Each number is 128 + 24 x the weight over its row's rms, rounded and kept within 0 to 255. Layers, rows and columns count from 0. The size above them is the row's rms in percent of the matrix's.

# layer 4 attention value, 192x192, rms 0.0394, rows 0-92, columns 64-95
size [109 114  83  94  99  91  94 129 139 119 120 144  68 137 116  83 102 112 123 127 106 114 108 102 114  84 128  95  91  92  95 115 113  99 127  98 126 113 104 116 102 139 117 128 117 134  99 112 123 106 105 119 110 104 117 117 119  99  96  95  98 105 146 117  99  72  89  92  85  70  94  79  96  99  89  86  92  92  89  66  67  86  94  91  76  99  78 112  86  61 105  66  89]
[[136 140 123 126 139 136 116 165  80 131 124 144 109 131 136 115 116 125 117 148 137 132  84  85  88 195 174 136 136 146 155 118]
 [119 123 113 137 125 121 122 136 138 117  97 121 133 114 116 119 185 129 159 131 127 130  89 134 129 161 185 125 139 127 145 148]
 [ 90 143 130 120 147 137 115 179 140 105 136 138 120 168 166  99 168 104 132  88 133  91 141 114 126 214 115 128 103 180 154 129]
 [130 134  95 128 126 145 139  95 136 122 168 103 151 125 111  99 126 144 126 111 125 137 125 153 166 138 150  98 127 118 133 135]
 [164 127 115 111 138  94 131 166 148 112 161 140 118 145 115  87  97 131 114 155 136 129 136 124 133  92  70 105 132 105 111 135]
 [136 140 108 110 144 115 133 154 137 121 140 143 127 130  98 149 107 134 111 132 139 133 120 150 175 106 157 109 127 125 125 127]
 [ 67 130 127 138 142 143 111 155 161 134 108 132 128 141 114 136 162 153 144 103 137 109 123 118  96 173 135 115 135 169 123 121]
 [ 93 132 141 134 140 116 137 129 128 111 103 119 132 130 120 139 110 140 123 119 122 115 156 134  81 122 112 127 132 132 100 116]
 [120 132 118 138 121 142 134 101 195 133 155 140 134 162 111 172 148 136 125 127 131 108 121 183 150 138 113 122 131 104 128 132]
 [124 126  95 130 141 133 131 111 215 127  98 130 123 145  99 143 152 156 160 118 132 118 112 170 133 160 182 115 137 101 136 151]
 [191 128 112 141 138  85 127 145  63 123 135 129 120 115 137  94 116 146 151 168 124 146 105 113 132  88 148 125 131 111 125 134]
 [125 124 180 113 113 150 137 119 103 126 128 129 130 113 153 116  92 126 113 124 134 138 161 107 117  85  76 137 127 145 108 108]
 [103 125  96 145 148 122 139 115 135 128 180 115 107 151 107 113 140 123 161 155 114 122 146  68 121 187 146 132 106 117 123 144]
 [159 139 113 141 126 148 121 100 152 145 162 144 142 173 114 177 106 140 135 147 119 122 120 152 162  98 145 131 133  87 120 120]
 [144 130 131 130 134 129 112 140  63 132 118 114 122 111 134  97 123 117 105 126 128 135 113  90  81 152 141 142 138 150 125 116]
 [133 142 129 125 112 108 117 140 113 131 100 139 101 118  96 137 144 132 143 169 135 141 121 113  93 140 155 123 132 101 123 140]
 [ 70 136 140 132 102 131 137  96 145 125 113 122 133 111 140 114 158 113 147 126 121 131 151 146 101 118  83 138 118 155  84 137]
 [155 124 137 126 145 121 139 140 146 117 141 139 112 156 136 124  65 129 119 129 120 109 169 106 145  86  86 141 116 110 101 133]
 [ 93 127 106 130 102 119 143 121 186 134 114 131 137 134  95 137 164 133 148 129 117 120 113 188 124 143 123 114 117 116 123 142]
 [143 135  92  97 125 121 124 130 124 127 179 134 123 157 147 103 133 115 108 120 130 137 120 122 157 130 125 100 121 124 152 142]
 [174 128 124 110 146 119 104 179  65 116 131 146 103 134 145 122  90 146 110 133 128 126 131  73 118 132 163 140 120 143 161 110]
 [139 132 107 108 134 131 119 152  51 137 125 125 117 118 144  93 110 115 117 118 123 129 112 113 106 141 183 127 121 150 148 116]
 [121 128 102 110 142 118 128 138 165 124 152 116 145 128 134  94 166 123 129 105 136 115 124 163 149 141 130 102 128 124 153 143]
 [ 85 131  89  94 124 149 124  93 140 142 115 116 149 117 107  92 178 131 147 104 133 126 127 164 102 171 157  85 128 133 149 132]
 [ 86 124 118  88 120 143 134 114 152 126 127 115 148 126 139 131 141 111 114 100 120 107 138 169 140 144 103 126 127 153 133 122]
 [112 127 101 155 155 108 166 125 146 115 134 118 134 169  83 139 165 134 149 175 121 125 129 126 105 160 150 122 114 115 130 133]
 [185 123 117 156 131  87 128 156 130 124 120 137 129 123 118 158 180 147 144 141 136 132  98 144 142 135 174 129 133 104 169 130]
 [ 96 132 124 122 135 163 125 123 154 117 159 118 131 145 114 111 140 121 103  69 100  92 157 122 121 189 140 127 128 157 146 113]
 [ 95 108 115 142 146 155 134 120 181 138 161 133 125 149 111  88 156 145 129 127 133 134  99  94 123 135 105 110 123 119 131 129]
 [101 107 144 117  97 129 118 142 103 125 131 119 141 109 113 132 221 121 140 123 136 136 102 130 103 161 133 139 134 185 160  91]
 [169 130 174 128 116 142 125 132 115 105 127 140 146 112 156 150  70 130 121 130 132 150 155 110 158  67 116 150 152 121 114 108]
 [ 88 127 170 122  95 134 117 121 127 128 119 140 129 122 139 115 161 113 133 111 135 130 164 118  96 120  61 142 126 155 109 125]
 [119 122  93 119 126 136 132 157  74 141  71 134 120 100 102 101 112 140 111 124 143 124 142 160 124 147  97 147 122  83 134 115]
 [155 123  85 122 121  97 138 131 132 127 146 162 121 130 117  99 129 116 118 160 132 150 116 151 107  97 108 108 112 103 171 125]
 [103 140 109 190  98 189 124 114 106 123 122 101 134 107 135 110 114 135 126 105 123 137 116 120 127 125 121 132 127 130  93 115]
 [147 122 121 130 149 104 144 109  97 127 138 178 122 109 115 174 135 129  89 116 122  68 140  93 127 142 103 148 136 138 121 122]
 [142 122 138 121 141 115 105 139 167 112 132  82 129 149 171 147 123 123 150 154 121 151 115 126 113 136 157 108 128  95 173 122]
 [101 125 112 102 124 142 140 118 131 114 121 152 114 110 113 103 107 127 128 116 139 120 165 162 144 176  66 142 130 126 103 104]
 [126 137 144  94 150 134  99 145 126 138 124  97 126 128 173 100 143 119 141 112 126 181 116 127 104 167 106 136 119 133 142 145]
 [101 141 148 163 128 143 128 131 125 146 124 101 121 139  95 124 135 161 135  95 131 116 118 127 123 149 172 134 124 122 101 109]
 [107 118 113 151 130 141 144 159 105 134 131 171 118 124 148 199 130 133 106 171 119 124 129 130 128 121 135 135 133 110 127 104]
 [ 92 129 147 152 115 159 114  94 163 131 134  86 140 144 164 139 115 132 151  87 135 140 152 105 124 148 133 123 133 127 118 126]
 [154 129 118 128 137  79 130 138  93 114 111  88 133 111 118  53 163 121 122 114 137 144 135 120 127 103 107 134 115 147 113 123]
 [131 122 167 107 123 115 122  50 171 139 146 111 135 156 172 106 130  90 139 104 131 120 164 140 159 182 145 120 124 148 124 157]
 [155 128 115 115 161  89 124 132 128 130 144 152 121 102 123  54 100 114 119 112 133 109 100  97 117 132  92 133 134 161 161 170]
 [156 124 123 111 149  52 111 108 157 129 140 107 137 126 112  74 122 109 114 110 129  94 142 103 119 151 101 125 134 122 166 148]
 [131 138 171 166 133 134 123 120 120 107 129  95 128 134 166 175 107 132 146 106 136 142 125  66 144 108 180 127 117 150 108 125]
 [164 122 111 126 129  97 134 141  95 121 142 165 120 111 107 101 130 134 115 169 147 114 115 136 131  82 102 130 119 133 140 140]
 [158 116 123 156 142  82 134 217 101 120 110 126 111 135 117 125 125 145 147 176 122 103  91 129 129  96 151 125 118 135 149 134]
 [139 122 139 155 127 105 124 196 131 128 119 102 121 149 122 140 159 142 152 171 152 157 107 133 135  94 193 103 118 112 168 126]
 [139 123 136 151 129 114 124 181  80 106 127 143 108 137 126 145 154 144 114 145 132 129  99 109 110  86 139 114 128  98 151 138]
 [165 141 110 119 119 114 122 146 159 108 143 148 115 136 108 101 101 120 124 172 126 126 106 171  92 103  90 112 133 115 164 151]
 [138 143 126 124  99 122 126  78 175 147 119  99 147 152 127 109 124 114 160 133 148 133 162 160 164 134 165 122 131  90 146 147]
 [134 125 117  95 141 119 111 138 176 110 172 120 137 135 160 100 110 116 141 120 125 127 127 107 123 177  55 118 132 133 133 149]
 [169 130 114 101 149  97 132 156 176 145 157 120 129 150 108  78 117 121 140 128 127 142 104 108 116  83 132 101 121 137 174 154]
 [143 138 155 124 105  95 127 108 155 129 108  80 138 144 146  85 145 115 175 125 155 156 135 133 131 144 142 104 131 126 156 171]
 [146 127 140 134 106 132 136 108 142 127 170 148 129 127 105 121 118 145 146 116 147 127 120  95 116 112 142 108 123  81 152 131]
 [131 129 136  59 141 125 111  90 160 139 147 129 138 133 159 127 157 102 134 136 137 153 103 129 109 158 107 126 130 137 163 142]
 [150 139 105 130 152  88 123 155 131 126 136 147 130 135  83  98 138 130 122 164 124  71 158 141 160 126 126 132 128 138 138 147]
 [118 133 117 133 153 126 129 160 153 117 160 122 118 143 171 181 108 123 144 172 116 140  84  77  92  98 116 112 128 132 150 149]
 [111 130 138 160 116 145 145  78 102 137 148 170 123 119  87 155 125 130 105 121 139  90 133 126 150 131 138 141 130 111  94 101]
 [131 126 118 162 128 166 126  99 101 130 117 122 118 125 165 114 100 112 110  64 118 144 120 105 124 148  80 145 124 139 100 129]
 [159 141  89  97 137 105 127 163 149 134 116 145 134 111  75  86 121 125 120 148 133 146 115 150 101 102  71 122 132 115 169 138]
 [172 125 153 106 157  49 117 162 134 129 136 121 114 159 148 106 142 124 143 184 121 152 120 149 136  97 129 119 131 155 149 149]
 [146 119 118 166 104 150 140 100 118 132 138 126 125 128 133 120  79 154  98 123 112 145 168 140 174  41  85 114 129 117  92 122]
 [148  97 116 168 112 142 143 103 114 130  94 141 131 146 115 121  99 110 108 106 112 120 160 162 143  78 153 124 108 126 103  99]
 [135 136 122 138 134 116 123 155 154 110 122 114 125 101 145 163 161 100 125 119 124 141  92 149 106 156 143 163 128 155 175 121]
 [128 122 132 107 146 130 122 104 105 130 125 133 133 141 107  94  81 188 134 151 132 132 155 115 129  68 117  86 131 105  98 133]
 [140 139  95 187 147 175 148  79 141 137 143 115 128 118 132 138  26 141 130 154 117 131 169 148 164  84  89 121 134  98  62 132]
 [148 143 133 139  92 134 110  93 132 128 152 135 129 145 133  94 157 142 109 109 136 133 133 117 118 127  88 127 128 143  91 122]
 [149 140 105 164 115 142 144  91 108 137 115 128 131 117 107 122  83 139 109 182 119  98 184 147 162  69 138 115 130  92  75 108]
 [163 142 101 137 103 170 125  88 130 114 118 125 120 104 102 148  78 129  92 138 131 116 150 142 147  68 114 106 143 108  87  94]
 [113 127 145 146 135  80 127 143 122 139 104 127 133 119 133 144 190 121 126 109 131 133  93 132  96 168 134 154 120 157 176 138]
 [133 125 137 112 126 138 120 119  96 125  94 167 148 119  89 112  54 156 130 149 133 100 172 125 164  64 124 100 128 112 101 123]
 [106 129 159  91 129 101 130 180 105 116 114 125 136 128 122 115 191 129 138  93 128 127  91 134 113 176 108 154 116 140 198 159]
 [154 145 127 155 116 162 118  73 142 141 143 132 123 134 136 128 132 136  95  99 130 126 146 127 132  71 113 118 120 134  88 111]
 [123 132 130 112 123 167 143 111 112 126 151 128 128 159 114 104  99 162 129 139 133 141 131  98 127  87 105  85 128  86 121 137]
 [ 75 126 145 132 135 133 137 166 133 136 151 113 136 149 136 119 177 134 138  90 136 154  62 115 122 169  83 142 124 137 184 152]
 [105 108 132 110 146  84 124 170 139 108 110  95 137 149 146  98 212 121 137 122 119 161  89 131  63 175 107 129 130 146 185 163]
 [139 108 109 157 139 158  96 109 170 133 155 139  89 127 137 188 156 153 149 127 134 142 131  99 118 114 108 115  96 172 124 125]
 [119 117 123 102 141  51 142  77 100 114  73  99 166 123 111  76 124 131  96 130 127 168 133 137 114 105 151 121 126 155 182 129]
 [118 125 139  84 124 122 128 119 102 133 128 138 121 164 119  72  92 129 140 148 126 141 146 109 126  81 114  88 120 109 105 141]
 [129 142 105 185 109 131 131 117 146 144 157  80 120 124 160 146 167 113 121 123 139 133 118 156 124 177 143 146 126 122 118 113]
 [124 116 150  77 129 120 118 122  90 127  99 150 129 148 108 105 111 153 145 135 117 130 139 113 119  73 127  91 130 116 125 154]
 [126 129 116 155 139 116 126 169 137 145 129 105 118 144 131 152 142 128 140 116 128 129 111 132  71 189 133 142 120 130 181 140]
 [132 135 119 164 125 134 150 134 149 140 160  85 121 112 154 163 185 106 119 120 108 133  91 145 135 172 120 151 130 138 160 121]
 [154 133 113 157 105 162 143  87 135 151 142 159 128 114 122  86 131 121  86 129 158 123 144 119 157  61 108 120 145  99  73 107]
 [131 139 145  89 139 146 113 129 102 131 131 161 111 167 106 118  87 165 133 139 122 106 145  97 125  95 129  87 127 122  88 129]
 [ 85 134 127 110 142  99 137 195  93 140  97 134 139 125 118 120 140 113 122 113 129 137  94 132 124 155 139 139 134 142 206 141]
 [154 134 101 168 109 177 134  92 108 119 109 101 148 119 128  76  58 148 107 153 142 111 125 160 104  82 101 136  82 121 124 121]
 [145 131  92 197 126 143 142 118 146 130 142 101 141 105 144 167 138 138 128 131 117 134 110 163 147 142 130 163 126 113 145  91]
 [149 139 175 102 102 114 107 111 141 153 137 104 136 152 122 119 185 121 128  79 163 125  93 133 121 197 143 131 140 131 166 135]
 [157 134 121 141 113 168 139 103 126 121 142 138 127 144 116 153  77 138 106 127 119 138 161 145 187  67 120 122 139  98  72 104]]